Each number is 128 + 32 x the weight over its row's rms, rounded and kept within 0 to 255. Layers, rows and columns count from 0. Numbers have three digits each. The size before them is the row's rms in percent of the matrix's.

# up: layer 6 MLP up, 512x192, rms 0.276, rows 139-152, columns 64-127
# down: layer 6 MLP down (transposed), 512x192, rms 0.226, rows 139-151, columns 64-127
# gate: layer 6 MLP gate, 512x192, rms 0.27, rows 140-152, columns 64-127
up139 106:115141121109152128142186127123135162102152109120155069149083131150120128127164077115200152093107149126109100090077148124200147118104117160146193144134111115102131081142119136137128090163140180
down139 104:182121105116083100098105175109132102179130119162174121128084140146186147117136171121141124127127150139123134105137147168128141134190136188062131130103110141109160085163103085177084121103088061
gate140 093:161103143056071099146170163092154179149146102098143109104151134116166127102131089147112151143111162149121095086106110129141117145159113132093164135151113063091106179104118162088167139044171134
up140 097:149182127122057110113135132117174134094154097169150106122139127147078171119132086140122102138067093125131068174122149125110123119162179114088128105119107113158101104092117116059209168186149142
down140 101:108184112163089172147100035117141154120130105149106146124154118140137175176141138077132081114168116122190122092110175112105134101145151191096117109074106188093130158154112130119130160154119089
gate141 105:114083122151151129140117145121151171077140164115159174137097142051128083115156129180116126130085113139152171075157149163109116142099173093100070053080097172086105107142157101110100120159146167
up141 102:108090071134165121094137157059145153150139111134121126113173129106164100085160091100091107125089096083162075127134103128133115160058108131144075097120117140062110153031125160125128104140086138
down141 101:134129171173121120111098195162172153086112082112073110122099131154126104140153104153142080099129122108113158148121123108121108101131155147140106132157127118128130160180125091060185019174156144
gate142 100:181117100130145172087108146090102136144117123131098149112098119191086150208132115143172107137042060060102172148104092144083148140103099118075113109127152146159074202098172128136151116155144111
up142 104:183172138144125118159134090126147182152129116127138051108101161088089147135154104104135123118163222111174110108141135114124108100099151085091149164120159131138086118096145113095141108113141094
down142 101:153107100116062122132107102171101126101118145136119142160090150103183185119178118142154182149121140136141132101100129178137133154140118087177107109097141190140046100125128139103178140159096158
gate143 099:176181133094167133146063149080129155130152105144114124193145145159172133112131113140115161096135126092193136154123108121135090106117161137132155085093094117088177110140026132137155134080180090
up143 102:153157120062155152129153144088061116153099153119138142108163159147158087134077150118120101233169107152091085128170131124144157080119131151082143107130121122081169155102063115188110143106128120
down143 101:132110165124121108081135156103117125098146127127122139160116122117121089121200142136183124115142148151173110095132073134164117150073098143217112095102188166160136178101063111099154114093192130
gate144 094:099132148155112154070101089227067111120146110089091125108121112176094163054126130139120162144164097084103112177101060150145143139103103138107152131183162130161169255154095208113093140150125140
up144 103:139158162092138178192116131132170092133091129100176132075111161209138114119166105168113109190166145051185124131101052129123108126158129141148148104166136135097107169182149143084077105177123128
down144 099:125114125067087137139160138148104112135154109145128144135094189115139146120085123159149136066134108109079167153058163120189131084151149084146152120146146136089154100155096110115151165151138112
gate145 104:137160220091046134172096146142157092155174144125087122145138148146140148129162152179082095155115166068143163162141100107126155067141096117152174117162113173115078157113156101140140134159105156
up145 101:136129092126057123061137116161125100109129129147148137096167168083141138103140136143128139155134117150100053085165119167094078096163137124172101070168103112103166189114150146101149130151147151
down145 102:044160133161158152113161157072182140124116166165129090139095122101176122094129170158070172086185101124114137135099100153127126103111177124119091120186147185148132108081129181100117137181175140
gate146 100:139134166055121120116137110046148067080134116095101109148184143153179144117068100167122143172187099124088101145111149090127080187148100076131048080095119137086086160144147118074134086067112137
up146 100:145112119144110137127107119086208165126118105159168098130153062168121138175139123139067132095108126072110164104163155128080154120138134108133101161071096194065114132132126118159046124148050124
down146 103:073126089106127116122061114135056118114169133144184148186157092161140118114145109099153150147162104114127099174117162133149118091152105122145113157135153133137132120143150180091106093109101089
gate147 094:108141139109088131122119095162079093150139167167212103121083177092137117139183143154042161108079138120131085171101093168076099125165095202107155132091153096111075122134105140185110066134119124
up147 099:101140174135134085133154109124156195047152116191114081135108096120127108119127101143139143080078112123126117073142078063144095169105085077124106123152121164133122091135168165115153153125171159
down147 102:157124123107172127149116137059089148131070110100144123184103123106113120139062100148116079099169125091109135103071120116147139134100098097156137147183108150136121110113129159171176142131106109
gate148 101:141101156132127139110082113147105135155107131171158109167066159179147156149134150122142108088108093156111197155115148111103083105096120152086142105152166169131070162113119091172116146118097127
up148 105:103112113131094142134129177166165121122102120178118109128062135076111178149186146153169191199148159170185067212101109122150097098070091153172136126103123150177125163091116147074051133113132164
down148 102:128146067181128151083138137039177099118120131143119123052166104101098078152164189107129047090102092118130141133045134160130139136128161155157137083099189134177176051128097134154115119130162133
gate149 094:138216106078110124158133120190141130128158125102098122134123121149111099196097096170085103101135148130122171113156121134128022112104109163153162144090131129111096131121117157081133103141176110
up149 096:061173107115127111095094096154116117138162103160103161137115155098077130127151099179108122099130170158126058138112105157105104145062094156113129093120086110147156060183104111148116126120120119
down149 104:117123127103127170122131162092130162158116177097073138169123076120118139096094235181116151175107124146130134116152127129120085160150149061083101142116203141111149086154084101088139138131128115
gate150 100:125110154112134189130124082164181107123109053130111116186101135157099221175101063103079168141171146161125140131109161122121162116095154152102066109150136125128091120154130186154136098160167119
up150 095:094113118103178117135075094062105055155097211092175109151100104110188097167192160147171110128137172069083158103156131112186088110119148145183123154095156130136134113050105145090127083114084134
down150 101:203127142113145102142130149110164135116154144095125162103136149125153135146129093104202088127135201098144097120108133113096105110114114110119120168181148123082151193136120146103159102120105082
gate151 091:194115083162098148112136075138090121133141130107119105017149093120106124100148131116104101104140170154129082024131113151133136163125132087150140090147185135166191160099175154125130167165036119
up151 095:139189051173148124162119080157116123076107162185158140113095183112139103173118128150109123113134129100143122132091168122149147114097046151091121147144143133134115138115136141126115140121037156
down151 095:183121121159126123158166141160118150131149120175087092117147081120199078158080145120135129135140133094153120189153124125183192130118160078093165096162133173173153139130145061096134180072150142
gate152 096:147142148123066124113123170108120116103163133141109140156141218106117139163096110112197138101107104115075113169062120176099102096112126169126109094116125132142110180171140169165123142078186075
up152 100:111109117152141168095119161104117108151097122149065152108161116136100138158025099145121175163149150129192097144069142119083105153185109141115115132149103129188135130129166136136126149092157092